From a checkpoint of a small transformer trained on Wikipedia.
Size: MLP 768 tanh GELU, 7.43M parameters.
Training: a variant of SOAP for these matrices, 188M tokens, 5741 steps.
Each number is 128 + 24 x the weight over the matrix's rms, rounded and kept within 0 to 255. Layers, rows and columns count from 0. Numbers have three digits each.

# down: layer 3 MLP down (transposed), 768x192, rms 0.161, rows 684-719, columns 0-191
# up: layer 3 MLP up, 768x192, rms 0.125, rows 685-720, columns 0-191
down684:160177142145150135167084127094135096114157147122118158122146149107108082147111109129113092126096118139143120128114135150095125097099143162122080120140138137163105147083143136136108141162142116166108117106152096103168143136120138132164165139095143135158149108146140169114124108110159108167115137151165125157117117097139133144159110108155159132143136148145122137103134125130122119107110147122115128169169150108136123135181137106119128139115135121114096136133144141082112099149107126147156133134083110127133124150142158108133166072086094109152044114125109147137063123117106102107
up685:111142144137135113141125096172129094143148132128149165137136144129198128130116134085102117098097145120079121155153137140169159127103133131146152148108124111116112148160116114151114111174123113186115121127117149147139128126162111143138130105100112118090149116129115125132107146106107100127114161133145122142113091120181129166127132094150123149091150124123113116098187140131147127148140151173162141110117147118124128050142101142138116125119108139104111170169155118097126117069099136117128125134155105154069152113136126130123133092154082135106146107164153120148119136130148139138
down685:166153128147138151140139128104132156121154147109151141143130101098099149099169108185160157110160127132153136134163137119124114127161174114108147134132168132112105147136117119123116124156147094099141134139115113119123147124114109144102125109149079174132157129094144161105109123122122146132115133090144117162168133144158164146117122158092101122105148138143167101117179135131131145166086156100101096136101089104134095159133151133164131131119166135145145148125111094112114130128106147112143168104128144117124147090123116107126135134159108132155102133143148145131150139148111122090
up686:088161151153139130120109136129141111122118136130152111104100111117144159111124116142117157143103160149110131123155101124117121152107084127126111149128107159127179133139083130106122134152116201112130160114192213150117094171150130120092112143114140113137127154094099114109129112127119124092116110184145133129107163156187085172114155138100138139158128106172142132127155102168120126104134081107115100167118116118112091103084153121116094161099115120135164156133087130124121117125089143147109126107113120084133141131118089168127157127093133111145147102085131109120149109104105134090
down686:153137110088119134111175108115129149099130086093112126145188146142122125082117136138139110084164126140142159120104118078108100120091124137141148159132108145128106117108140116125107097129126121101163122126122116129110131124097109128141135126146130128131125140133082136111125174124130153124111139136093145136079162103088126081130134166119126103125123117134080132120087136193131126113187111148107158111132129155139149115138093090097124094138169136087110127111133137082164169130108147131135130122138128105117108137141122097085132114154151132116101134159079112099116154089104084138
up687:103099156155124144122139144088151105098135087103110158141138117112126113100141126126109109113078070188051176139092143152118161100117106213090193135124150116152184114120107147098120157125125106080182137171136104174097096147071105083101114102151126116111116105137134157129131118096145135125124093101160127164116123116104163081127136132121161120121104079136124147112137119095144101160140146124143133103173131120133145149134094105208150105132132129158125136140075070140141067137104102126106162110096150125136083109120157123139135161114159117154166127142110159130142135154144083147
down687:142136138164111115156134155081140134125103081146101170138129170159134134125156146101126131123121117095054138158099124128153110157099130156093173107124082127157147079148117190093154173139113144130114099143146128134139126096064121098087142113171129089112116074116085146097138153066160105099125122074138142164128143089135146088129122185147130128110134099175160128095141127113181113138132136143193106134148165125111142113100119065197117110147114083142170157142112121131169117136113136135126141108131059118097115181098103115117123145120104112161129110105104076142138121095188100131
up688:136142113163137140129106141101149075115149123156111140125115105153101121133119103142128113120110120150147146141118127140126080109138141076125111086139097170148128138139111099151134141102118116185125108091133100161134126129089082099134156120167074133103109102124096109121113177168108148142128150129121189184072157135113111104120143197147126130132135114155097122094158171104111184125146182115147125139103133179135078106132160110110120174133118121127084099158107164167119173131108169163166158117161127149111136129152171121132090147102155154144098150140147133128115174083068169113
down688:130164133130050103107119177124155156145105126125093072104139108117129113120131110109139141143116098164136115073109108123128142180131141130171140092110129136144128074177115136191154101136087180109136083116138142163092134120128108110129128079088132154121110155154151123080164138132129158118090168159159135121158140128122137141125117162123168094149093136096153154149142131124067113123128133142089098117144111130142182140092137096143086138106098160145154106122105073099163114122154108122121129171132135097129106095136133085086094140121138155102116139092134110123128131139187137147
up689:145149131111104158155128098103102082124145208143129104126106174127124120127142154102145139106140111110101152159143142129053135159083136111117118094140158176102086096127127151105170128142132088160143149165189144129109150135161066157127106156129083143123077129133151163101118119122146126119135144144178144108100110137142058141130153147117126083114146176136074159094153126164092132097118075131132095133160143121141104117113136106145115164148129121142113153132132150135097131101121098135167092114123131140078139118144130127123147145178181151097101120135104136078136125144138159139
down689:141120129096075121142117076098113095115107100161131148120084108122116132122181131134136120101133160119135114120146145123044150136106119172141142134081088122119095148187145125136144131155135123140174116094132116128139137104135117135119097163128126137169088132138165118140100148099142158133129083132125151133106169159148156142161151085105117149121118102129120138154129117129100119147114138128117163141137089185132106103107102146155119153122169101138127151141125161175097128164118111111094158123135117147116095096134147128090162144111148129085131166130152109127152135119130140107
up690:140121131133122183111133106156126111139091163122164136133100153145146108147135137131140138163146136125127124107147152093152135144115129113102122139115150090121100125134133146118103137124096102147140159112103105115143123124137093096113127101122174139135116154156134162112113134127071091140099151110145170079148120095106114100120100098155111147144091131104097124130124136089088144168132129128151143108133075150090175127131149151114127110117139110121142186134109146144084127155090114125138124135103131120113135152131110153107112128104142104104157130152138144112102151112163132132
down690:139139095120158117120131162091123167150119141135123122145146110110101173127138100123107151166115156137133167134140120149102130124117137116155148115128141150110159147142103141156134097122164136101121108151141174144107123113089160144177145090100064128156145101095115121152117083119155171088149096147118093133124116132140140199164161146113103118121180175164144141090103142173127130069112142138147137156152136134164117132152132070124147151100144104145136086120168108118161119104178138134105185115140140126123172161158138118130098135160078153142117132094155133146131121138131130110
up691:136127164120100158071116124160138104088156163164117117137146113145138127122116130105142148126115106151171112137136112107119094120110139120096154091144120136141149142103127137112168120168103187122136094130087093092136128134144153155113127158121120082116143147151147147132173131142119120087125118115162121148118100175138112100182136061146102129154125180121145097142127120093139165091149153151134154114108155130092118125097126160144169123097118180124110146115129082134090126141168131106114144106128138116109105079123117158148095133142090089138104113126154127111157099130161105127
down691:178141133118115149054151148106147096138127145117085126106149145105142130136141086116113127135138139110126148102128074113133116137131111094100081077113146121095107125133166109132153079148118157139131145098093088094183185135116146142136115158144101129136139177101139155132125147136120089087112088106132122118140124112138129167156114086149118150118129116122166138153109154133130167115178134169130145155134149117095128121148137137160127109091178162121095125070126134145077137131137146134119096112141078139123145104113123119157114132085145121100135127117153139144108133119169121117
up692:139142117119095105127173134123129186155146153149112110109169170133166108143113126118138132126127125124138110119143160151144086116117110141112136120062112136140131158154131141098124127103097137123120161129131105135103145123131145108138108103087148096141130128122133165136112135138099125137105117169111168138121142151134126118094123058157097135146168136135144148097091157142133090145122150114131105156169142170079142166106115122135154108135109106114132114133119096129145106162168114132124125156081139131113119144157111152147090132114097158096138116159157128162153102101112131134
down692:155136145111126102155130124112108129131129121097130098110123142105138125145091128096138095116123134111101135103157151130120125075121139153149072103142128154119161120163191135099089146100125146120111102105094110122128136136120132127099118119107126117125152147166119144096120111153169146145094085167144128150126109169136128115119167135121103146140142147165124111134092110126109112110110125131173084102123143176118132135095116141117118122133102100079122111137134108121119111130161127140139083130128134120096126145080137146079133142111143172098151102178105123150124120111136090079
up693:130110143106142120147104140148132100167142130144103102158114131150161137118148118102089193160132150114086096148114136116124147160119131109099101137130167099155117134161120123155167116131165108087104136113102115128130102125078108059107151137089184131139145139148147146110142146079144150105112147123103178131145131117158174123125126152111142109137125147146086127124138141119112150131144107166153120122119125163170173115108133111134113157119120149126187109105117107131143127143136118127147140125122132127088108125141134072098119202095139131128139135121126125158122106099174167162
down693:129149118177066158138136088138097124120128121128130160108143153113121159162143123147123096129168131112153149127138133130123156125145149153118145111106110130128127135119173135122131149106140158189121128133144125083117151157144150149136132108131082155145095103137143149157116119130096151151135104110116087122129158140106059142138108119126130152143155089133150145169130117158143078100119177090150141127139162142107074116155102104110127118139124109140097153145108128149130114133124154116104127155121116148165130128109130175147135092131120108135143095127123124101120160137086084108
up694:106115060161115128064087077109119116167117125150099111170158130111135165105145155115150119125064185089114131147154140124118157146116180142146105143142134063136110136114130092128054119134145071131176123097098122130165172119105172143121156151128118157136153134112121175148112123106113102149124126129141129129118122164109155154180128153131122143149110172134112096127154102191099115178118142153068115149110133126167160120141103121130108088156128139112098092126169108096148090125127121157127109076136122114168161114134074123150130144127133108129113149161133103121100191121136117125
down694:083097140143121164135098073153151087123109088189144086096125146095158107101079067119168141103152123158130130066103098108152137083106158097109140126139126137102141109174109119171139156140144155157140156108071160095079148107143171102097131138113098138123124105119111144126098093131091138087141141117143134121107147132153134178106135113134123149201141135103139107162107095116060149140102127093111123145143108111109141105119140108155149118120124109125183179146171166108151096123107093148126091175099130127153174127145136167094148096148139123126153113106156107137133113116123135124
up695:127153093082142176119108120113131124108096093133115128120161147135183126102103110110141103080118123110123113148090186108141143132129129104125154136131153147092145090107091119086160153148106148115133076132091134125129152058133161180147100144073142125126139107161109113114158096151188158097159100156129148127090150117147143149144106130094124100122130137100146120154135150120146145117108183121169144089148120091110132124089115152127093110107105089107090109099094119124178162142113142132089169156118154159105128115132157120130141126124157135099135138130108151115144097137138077181
down695:094152121119138155136136104075168126142096089145122157131175087126125068066110114072127115136121110142135137223087158127163099141118151092169150107140161125132137099155142117170104132131146140126135124131121139118075157103117118100147088097100145119130130134148131133177132105130147127154125132165150147048162124163107112185127127148171126090156124097132096130154117117132131138118144106100097134086109089132079127143144134106108125065142147083110117106133089095153163171113161134128107123151124146131128109122124118133137135096130157101081132157124125099115123121111117136159
up696:105136138095099129135133119157078122121087162152148131129141155118149202124136118124131141098112119147115112132122092142099111134118109105114162159101143112119154164169115117163134104151147133139121069126149135140126122128127114102116159150108139107151114090179150092128150088157107129123097111134088105113130103132136107102105080109114118126115111102118133156135112163133142099100166108107152136122100115119139149156117122138144120089129122128123061124100138151133087135149134137141136188115086133101129136110132091119137132124101089171124166164147120142128160119140149127139
down696:154167111133138159132112105132125140136131146144129132139109117171137108123132158106121151092086098136159126129129144100130161115116137162187105129080120195129131106159123090125192163097124150101111167127128131134121160138110141168150145121112118121134139123126114119087145119146125092121136140149150087140119104115124137130086139122122137123097134135090122127156147103146147135138136113098112165114127143118127090107109172097132130111128088136137185124115115091150165129081171179093144138104106132114152118127162127219139094115173155169142113165108110130108096103156160167121
up697:152104146141106084099130177114116134121124141106120117123078155143137103158146101133130147143134141123074153136103056120115142095118162089187149124145135095129136092158136171162111129152116115124119102138090176123101151099136127148148125108094103129154142142108105105140169090138135083127120125113140143125137078131142121138124149096151161133160087151096117124114121133143174119176124117094131166102091114150101147132131144079115097130132136167138116132124086154107074156149130126109158087139110135143120110170145143150132144142128124144122154052088154136154135148132108110104
down697:116083122115148143127111142127121162112168176135141166145123147118115116146118124089131118108107167119132139156125134144130134146133179157146122093116106136123143142126078133100094098101146165142123152128103079143197115121110151142097124142180113124096146124175115131119099123160128122064146122085124088118105093141125141124123164158178083125156111118147111140141104123079122143149134108170129147137139158146142071145100137169107111145124129129135092147093138136127106104154100112133088106142170134125116116111135102136164158078112132130163146109100114157120137152163121126148
up698:077117125139131101131143098164125124151155139116102125115111109144129106140113178106105131096132096104145115122111125134125119114124101149125104137120140144172131089161188095122154148123140142119145152123084148143141143107131086109134104089063106144145110150117142119151153144109105128134130107167132154182132088160143129144088122132154125076138131142138123124185167128107152114119137099175153109119106122144155153095165079175125123145111120120168103092109168146106129105126132138096086137118173122153141106135124119130140144146103151090130101108153150134139155147113145164121
down698:151133083138122108133124089147102109085158119151127105128186121131165109153114141150081144106152047148086115135140103099153102155155123165107142121172126125122118116116101124104071116092093162154117088145132127124104144153129118135111156099105114147128123119111060085141157139112088123147100105096112111124148112111120131110133131128126128139099127161104092084109114093136124133115109070091126167114150176140146125116129145123099127133099110127113104140139139141141096139103121138133173119139128059130182129133134149115114124138172138161157109129131135136116094116159131125151
up699:174122110110089143158105127113102136148127172144121149108141144132160097116148110131129151165115142132139133096131086127100121096118135083136107108122139145155120105131175136153127124090117070108151121191083085155128136096129120145118101168134145092133083082126126115104159101163126118078106100091159105121093129075160108093158178117129111103094084150163119123101117130105162128120144166087071145120104160118166124130058133118106161169150083117134152156122154144125096131119171158098097141163123115146151147170148127158161168089139106144156165141110110119187145180168147136134
down699:120084138072158149087133170124109130118115106091109123173131086136153132107124099127081113099157105114094149135139117128129156171143108135116156121091113111122138126122150116129170128144156077149103166153197104115155127107156105123161135137145139098150133120149172116154145095174127155138087116121113139095123125102103119147135092170153143204083122113115115122096144111102129144140191110124179131140106100113161137178158133154149118115121133121116142135121142148127110169151117141131125106089113138176148143134139162113093138113062149095153100126163115138139088169123120128144
up700:122130125140096100111096118181119150136107152121051113112128162137145130103114134118154133160166124086145145110086087093151132083117110085133109135101148121141151148162172119113131136121118131147151160126101068108130132110155100081126134157173092163133130139127076163136136104127128098160080159120056098127127111189112147108126164141123131108141146124109141092104068130124098113145079178127107105129092109126170090110105129114124110187136133153124155128125136130139166147117119106178157088116143123163113122117113160115119139117124135136135120155146132187120140148086136123135
down700:136100140136119094110153114130097100102107101107092113166121132126146105172133131159160114149169096198121155164120129086165150148181171076133169182135129119092161106122139115104138145122111123129122123093130155169081065105084129163153142120148126129122139203101150136158151209101119126141070129089134128114133165101158113126151138102100132131127132129135125161130122159133161128112146181146191152140138202140130126100091112148132098086117124206140099140103141102146135122150154118143092139086106150139138141091163145128133112132127094159103140122132126131147067150082116105145
up701:125152095138107163093136101155156139117171161176127128130153077106115127099100143080100131156137144187158123132128162163112155134179185112131148161103143172130133141134149118114154106126153101140147171148133138094093111146166126152132150094095120117122121123145150105136075149135155136144150141145118091144132118129107166109135168112123099131136112142107111112143162111176169153133130092160140155134123102077098115120117057139125142151180158113125139123101123150125128133091137158127123131114140121121166103128140113095077097130146123105110100121072102086071138151134103173166
down701:140148142112144112114096134100119124116150139177116137107164129141111161121132152109162120169109150124112161128112119115087131130119122148145092161111079107142105161131083123160141147136149131114134146130107118117168128162165082113129154156155126150120114101164126135161096144127126178162152136170124153099113126065108150148178127162165166133124121130133150120154156144117140116162085145142123119134155131134118138090092133135129145141153109144160099122141149124140127124093130142118115138090112103125154101171112102135081135143137107135139129156154133132124171085117135186142
up702:137111143102134105092111146117153118097138124118139157130107144128118131122131088064125096153147135118124154113121139112140138128119156135124100149119149074098082116158131100126132147128153117130107170095141135109132145088128166171136161135127156115083128086100092129136127120121102096140132115160134156134140128153142086133112141122153146163153129149117128132150115110140140122141174088119136139110131132105153123127124119129126155100133105077117104116101140087176189133113133141144130128114116103129135160111135128135144107190080160124089132098142103128112140141102125111128
down702:166106125114098122149111116167119127135128118161128087113139133132127115132124149140126118158101120115134106101149122106097106142143102156168150138141156152139124128111147137124136139126102114122139129142133129099144142073145182102135137129089128148136126134076114109131111149134109145138124138133180109083156111130166104119090202112091143131087141080128176137098135103073166132131081111155131144075174128108127147087155146129179110154111125136137139142131151109120090111108134115078132136112179176166129113128163108142121117126130116140126127114150178151130125140107109072113
up703:089141135118122151139144109118119162153139126151113132062078076158129129152107106089172174139159097132141129138129110159108127166106122161135116144114160124134128126156153124075128113150137161143137140095136103118087133118137123110139137155134165106136106135119110138108111116107110119130160121132110135114126103137136146124114100153132154101087119123130136122146164134109138126117122115155135161130114142095115111177145103139101130110126119160101108131101141140130128163143135141129124156088113141114138147119152114137098108137083115179110141128172119085099130120152131179156
down703:103107110136134141129131168153151095148130119162134131150151140120132197166132155147112143140113174091131124119184195080190087116128162106089130143113109145152093152085126189134118108150137095140141122139122150140178150153133117127184101098148141097126164118150124145169154119144154125125110156124115121154072126132142122120149179142145153126146135138118118125160111136109094176155153125127112132110146141156089157102092136139138145148143112118155154098119141134115143099130154126110110119136099152116090128119093138126146143163157130122151094109060114184120106156080114083125
up704:133147184106126165131093129099128134097134140113116123117145104127126141100138095106108075145142123132150155120162129090154080129136070124118120104104175111120119123090104107118102098150091156117194106102097149118116135124109116173171109123128131083157137132133135138102146138111111125099133136098161097150106147138149141159102099148122094165164119136132169155136115142145177190133148130143122107098115122160121147123164160184156114148084161131128137127109148130126138126119140122153120141125158158162164136121142094175113131042135126100109128104119111171116151122109138106111
down704:108142116109142151136136118123151137170130105185115139138147136141115139134130134180157120140107153123106114134094089114094167124117140113152101131166093127103118152113112107112114128138147118152153089164136141113134148108136160122089148114128152147150126138124163153128103141108121173156128090131172098041161104132117157168149135142128134152142107172150152116165141159082099082128144140139124152143111143092097112127102162103126120115103133105130127131108125135159160108119128147108136131150132104144134146124088144147149143128146128139146130210109125096128135117136102098124
up705:144151152099162150116134076091182142165151123133098138114092113135122132160156126139176118124123135113125142141143127091147109150118126147123172142135138106122144169096116104139131143138069164127128130095159113132111131124119113146110139122122139094133086143128152102167096101138123109097144130135150143176144150133134146109142116091149094099151144123098114119102152105120113068122151109102164124113137160135132089143144126117104123113128157164151104135113121132111129131122122105124062159122091129132143135117151111125090143137159135079135163110124117101156117136109126156152
down705:131133149095126181149129165120114129124150127144130084090119111155101120127135139169167124135098138116110146103096115131123121135137112130146114151151134116103161159131147141119138104137167135148110156106130127149138136152141126141144113129181136126081144094085140134168125120127153117161073147095099155109087108139142171173127126172142152104136132145142096134128101149102121119140132151148093131146143177073118110146105165142112120113130102138109149136060106146121124129139108134093087121099113129158089136154133108132138123148171134134138146153136122136173109127084118107121
up706:162152129148082149093101128141089160141123153144121123118124082112138138156140145116132102122133118136110119128144137140124130130088127060089184139121152105121156168159143143145047114131143170144128105084157114119109106149159113129112134063113136116135128148142139124112139133104118106144168161170163102118125131131148115148123154098136106166139155117133113098144128141124144089166124082131157091131114145149107135133106127132118126125092098164148083144174158140119112170130117129051148099088108112094140112138124101167093116144123120127086133092107105150121136116104182098160
down706:154137105102105139155149167118114174132146138152134088098128133126170122092139137119133073126142107128117103057175115149151119113086108105131135110159164060127105129118148119140132112107126187155139101172140098126129129123128143135114098122106137148160109123146128160119107156117147129178110158112156103140136145107145108090117123099117151154175157120116116127169067130117106088112081163117106126104126099113115117133092129115111131130142102141101137115131130102133140148163137098087137164148159134129143123123107119122108154163136128101167085133130146120126121093120107123187
up707:146122160142158120104115086133121151153145159137104120119082134158166111163132100131168143150113160150127137124154059141105153123125122135138124168109144138170122163122126104116158121111147153117169130159124109107094112132157085110124111092132105114139122132168099114147100106151117100130086127112109140116138112147097123125122148135158147103132131155104151118125099129099115115093143119109138116095189123144169103120126138145115138086116094170149106106133145081112157180125100116111156144137120061102115106128152084167152114145103094150099148125123137160114074150129177123155
down707:125106150141096139141111141110145113125120111155109132104099117160155092126167183126076105135086120149136141149134147116101128131116177115108160088075085133137107119103119127110119150100117142157108135105103155103155112146140088151135145121098105141051131166128117152185153082130160146111134146150128169164087172187130141083145164124139125170154129078140094150104116098129152149145109108167151101123146107159145138179101097133090121127115166115120125126135137133092108138117150127105092113081122116144134104121095099168129128123113104137112118091147126134145169087169160122101
up708:113194115159125132167128141125149116142122150116141126134088174180124098120134142117101165114145193085086119141114136130143125142072168098146143146121115117163129116094086115140075093160118144080110146121147174108116116138161139150153133113149112148118152098150074140151143111132143158124144127130194109141104125115111129103137141117128180092100156194143124137090132104112108169144138162116132128101161146140122110135162173120124163157148156096153118128114148103107134096131154114130115162134125129135130135146106125144123143133096136124142169122116144169133112141125125113156
down708:167121096109128165151115106147175092128098114140121161156132137120136155135152105126130113099099104110147157098142140173084131138076107089118109132139128084152158145121140169077138181131127156096171115105097130090130122113119123114125147087125141141132060107169121085111169187109132121148083152118132068128182163119107107101118157124083110117168076145150186083096145173128097122136119146122115149173160144143105158116078148177160107146120127119115092087188111121131146099105164193151111164087150155130108116070140114084165103148104137169120153121093169150100128161087119148134
up709:112123141126144134130123164132147139141134165122150110060116180115122126134191135110144110147147160152156149151172131125156117128152086125186159092135154136131143101125125155139154097140081103097129124141144107157146108093159119125102122113138142105116054116144179113136095098151124123091108145126108121076141112167157123149095094143098134108143155113134120105110131117100150109184155156141139123133167136097114148149115101126121108103117177180127173123112149070136094157113119106107151124160162106190066128134118154152179102133132128141100125123128124167129129151181127123142
down709:107165123144124115120089097112142133120065125143148142104131114166175103125141114154173117131128151152133112171149132080100149111101066151139108113117106133075094115112092087124143096120099106134054151132073100142136175084106103130126110197074161140164163137104124159116130104133150123137146100111105116155087117131147119114121149114128145102112163131122176118122183112071114128102112097110135105147123147188106132130119132122097101132119132089139135129133126137084142120128131113111163117133168128159102130128103124085168105105089181110128156135101144133159123116146117156095
up710:127138120178169135129182163122097137141134135142117145132147167155143130121162173166170115127101098164155147132210134105153079112131098154123157088110106133096161165085129128095128121079074112133160113118174173186078088120106126077147101164080138111177125163100164094093140151072134168108132125145139130110127086102103122124106125138138138147101162119108148122110117097146171107162149123107110114130116109101132149145097073132082149111101108100133121155125101118120120134161159130130129150089107174136128162117135136143084140116123170165142119081115132115103110121115139147128
down710:119147135128178139112107138162094165079156135107073128146157138091112131100172136161165105134088134131133092134163139111129113136120139143106113152121135140100145132123160136127171148058140138120164120108146124160154131106127122096112141110071124088181064121124154068139143102111096067098181133157088123151129089134157133102074121097135132168131154133150104158111111084101103107162147107091113146113134137118129142128128169158160114107135138127137084146151117114114095119140185165131150145153121134131132144153115133099094153144133119120104115097115163128112126144162139096098
up711:108107129128148115119135138131105132189167115142186152121140119161092155118100112140130140130123130167116167162128151099149137130112139141129097104115099100132132156149189128104104125154116132132175155112121128169100087141115141133138148121136136130147103091120135119107151105140137129115120137102122078147135116117124099137123131144110112146103138103137071132175127119129096169135138131140158116125144158134160139113111135107138115111168088123114055086098129108103145106103169130132120169153100105136117093152144137123100136130136117140141075132179119111129111140123125143159
down711:171137103134118185097128118155127125120144154156166143078117112135144144138143171145128124103158164128161112120143120092123131121114104158106107106102172141153107125123074111137160098112120166120115084159125130144126154143103123122117055154162131100148097108115123137133135130147112126143115126108109143150152115121138167128133098152129117104122120096116152098133107102127157141178171080154138123102091115148100137150155115118121130106091129173107172135131132106131127093137108145105112119067143155152125144113120127122110147074133122095131166132098094116162134143147157127111
up712:116104147176135124084080144152150125147108138165108115123154175059113108127105134137175148131142170117145144133119162086129114072114126110093111130094129161154102126153154091178122092121106150129121118109115142177130130132080116097136142145099091082144151087140133131150137141111137120199138106150113098152133095099113089102109164080122114139124172180075099114129069141128122119114103125151107101163089168087241177132099139086160132098139128128125141088145072135097171143095119108165137124133133144126146170166124145146112130094163107169122161093109159104136149102110160114096
down712:129109102129105087173149100123096114177111145135170138109151136117189144118175141126134093160105097076077117115155131097097132117137114125089086116154107108114153095101131119114117133150110147168152087129113126146135078144134127155132129108102159137133094143100128134096184148150119130133141130151114089159071099132091136125128123136145116115117161179053086147130111119189153116138142158151063088111148115098131149153154131114131160137140097111172094130134165140102158118170134119106109143137152138122078123169090168116142143162112138134135225125090151142150118142171149125090
up713:125106093122088068124127161112143115100143125104146147127138127111214138143129188124136117118099122140129168155167099118157114097116120118152099120102156092141123115161140104124124127153105122175166120132123155148087107103116138136138120175101117140149129129111123127128121122140131126122145150156105101149117150128145152078118162134139133089098149148154148162156166110143116121088087102118145085118108160123142129075119108144108151146134145077086106085088172143078107100124142131129127143096118128111144143162109087118114153135123149106111163135161122156088124127098103131136
down713:103153136128130113131145133105127133167138141094144111135099128134127097118123127152101123171129112101112143138119098159076178107113159169139134145099124128108102145096128164160117143139125088100069144122124114115173146113115110130180103148134112167156108124086150142191151120163133107134149130121144156124113130128128166147130102116106120131110101118109124100103146114095100149138112165108112141160081113154161150122131134143094098168151123171113115120086130134103122104135098148110154096157109176127142117103106125099097120146167128169093145167137118117138119079123154115107
up714:137119128121102121087118123125138102147133174129138133123132118164108133114151127124097171136116106128125165123143124147148121124130086155111120147107110160116118157136156099140136132116123122152132107157126104144118135122114166124153108096126139155093107118140085122149158151142113139087113138130112112129104134126126131130133177078152123144179111126152104133109115160087103104155140114121114142108131118136130087127116144125117098156120132117152102166150091116131115167106121165149092084118121108102117142148091141130085150148116125141144130152150106171172147133114128120122
down714:156118162155096133132088118130124143110123157118151117166132154125157094136186123110135143101123174126159141113158127166160141116119169145167131165144120129152143122105125082109209153129122131144183140139104162159137130107136128143140157130101152133102065144135114150112142123114094085098105120112168107104125125143094134129133099141130111155121140077118084108140104151151122152129108145119131142110135103152140107148112142113145123124137103137125145126127099130112190099125190151132128122132147124143171144100123127138149153108113121123148127117113099129133137120118134118134
up715:095146127157135107136139136131133159148124115162132119116085122134151107148127159101132111115128113119086167078077154125126115116130072130085122161175077151093162117132123080128130142132162107126132145144152141112168142143141136089177153096107092115128116105121135170069080125144133136133125130118176153110118138147186138088140108096147130136112120122142145116088078117125181102154109096169157089138194222088138111129144137156179152122147125100114134110176136120132124094111100142096139162118082113160137107119135109107156079114106181112121129111114165094094137100130151117151
down715:138120145094118127183100141166132171143112121113101128140161131118171114136118105157168146162113107123119149144096144193132092140118109099127093117113075091095140149118139179169165120145121129123148143139153096063129119142136124140089108142146179113141159114128131111121112144141150139084127145140142104129115138077125163112144129120143139105091163127156111143177139169137127131125098142170117140126106118152146125106125092166097091111142110156143143118081142144157111133150123110101138164125143148149078157153136139121126138094139093129099119102165127180133115177113129088099
up716:151141147152095079138114129100137081163133142158123114104109120118186147139118106152137135110141142126072102098097086139128089165165147101109134141111140116138123146175112157130118132163136129125145122103124121116127106134098121091141159151113112143103149127155115117154172157130132090124136087134094157145147135137146156128174167117121169108079111126113104115147124128173129149111094130094109108087133118121154154110102094119162082116129117077127162119163158142125128148117131143112131129100114130127129134099107108150158158132114129113121139084121163151146106122069133103112
down716:072157137142120168094145103129155078128135120190136146103167117155117101150104173136144127124146113067155162115133120149119099105134105109133146097119119114165139158136098160100127120131114100115124137127139159121127119130084138142118119102120108114083122119105127115158173142139136113103140102144154124133128161102132105190126150133091124143195104090114140179174151096113137153093169092144133123159108151168127118148110121141143120130128107134112113129117136159157110091161092135151157145091156106108099118136153116146168148168095084151104133108117175132145128124094149158139
up717:130137116144166141088147099124125123138070142138143095167124145114120098135130142105143099126144144128162149122131159105109178121112115155152185115118144110132137133120083120117168111130113138133115167086138165119152149152152133100143125103164147111108105131170124122131145139137139119133153092152126164115127119149141117128163125139125119123097113105127153113099116121155147185149106160123139133117105142140158122121123096141093151140081102123110141138126142117178128131173133137108085109145136107135125098108117137098135097156141125089136132148108146132148127143119108112096
down717:148153151102103151160137124135163126161157121136109134130126123123126148128104101163170139120148134120140120152155150112143130117126156119129138137110098147115091053162099124134108137148154144124139122120110106127102090148131152167131139146107133133092164156107164117145168109127156103095085151121129095129139129147134146137155117138175097150112128126120105116135169133108129148145124120161111154162113074131116116149098136153146136128172117096153105130147102126076148096124130121162101168097114124067086107089185142145106120117126141158134115131181144120132110093152151152094
up718:162132103116115153110119125147174099141090118081106168152098120156148160155116123128107141107102094143113125143125128141130107134133109120115165141137095132145155114108127163095139131101132101113132096153145119147109154120114129118143120099128148126161146113124104146126146136137152122156151118130125105106122096104085115106130107123105122108122152121113137110109148089142119129167139119132166134159141082138118137124091104140141115142130108133126101175168081114174106135147135154122112132137125106135148151129134105138100146130111151098164148114129125112157147124090083135167
down718:122135143156137152120110084156043125146139131151117108117125138145105133103133103156152112170159142130109122145106128119119176122118091149133124101155139151123143128105119123112114163110167154129165123135082091118122131110161147115145163139112107151115107118115097098125117122108154135148118134128144119151110149106159116165134148124159132135117130133129133132098153127129134146123129132141077119087127123126141105111157168115110132140081136133106136082099110149104111074125155146164116132113095124141110129118103080178108140096085099132112132123137126154124115123174140082126
up719:153103109153121119108112141115131111108101117177121131162149156090144140126092124161122120109116132119150156149142093131110118121142140079145125133152136152106167140156123092122120112102089129145107128114126121130104117111114149126146140149147114137098114144097140159110136148108166119108156098117105177126148119168152102151101107131142129153114128135112084142131116162126136143130118152128127105121110137162130116125115144127102117165121127104099166110157156104096119098096123146123131135149118101118112123131178140136116138155131115134087141124105127139132108165170157097144
down719:091140117115125139118113140125158147142113128098109144117129142122129081138129131152124116134143163065141117134103130129131149119107091146106113119162156091129118085121117137110115100144160135122116143135113106148140124128119122136103160083143134134192129136132137144147133107135132164133104156133127157121115129142142128114128119152146126181126099148146134132137114128115140145127163135116144123146140141120151126144128095127159174144156147096120112156118087106126142139132126099113135108091138117085126120145106161124111107108146148138129096136128118132076178116166086123170
up720:158113098145124138149088115128092102112117089129130144122135129105136133124139169134116123107169147152113119120132133101120144145157168130124127133068114131158123133089129186146121153157155095143178136104100080121108163141136088131187139098119124113159182178107128149136118099097086133118152126135146105139111127107111084082102136121141159143144205145131132098117124158144149091091124146130122150066117129115157127128155147148146140136114086137119123102148089131086098176108134061118131143091101113159133111152142098142142105116114136144144115121127123145149135129131131136143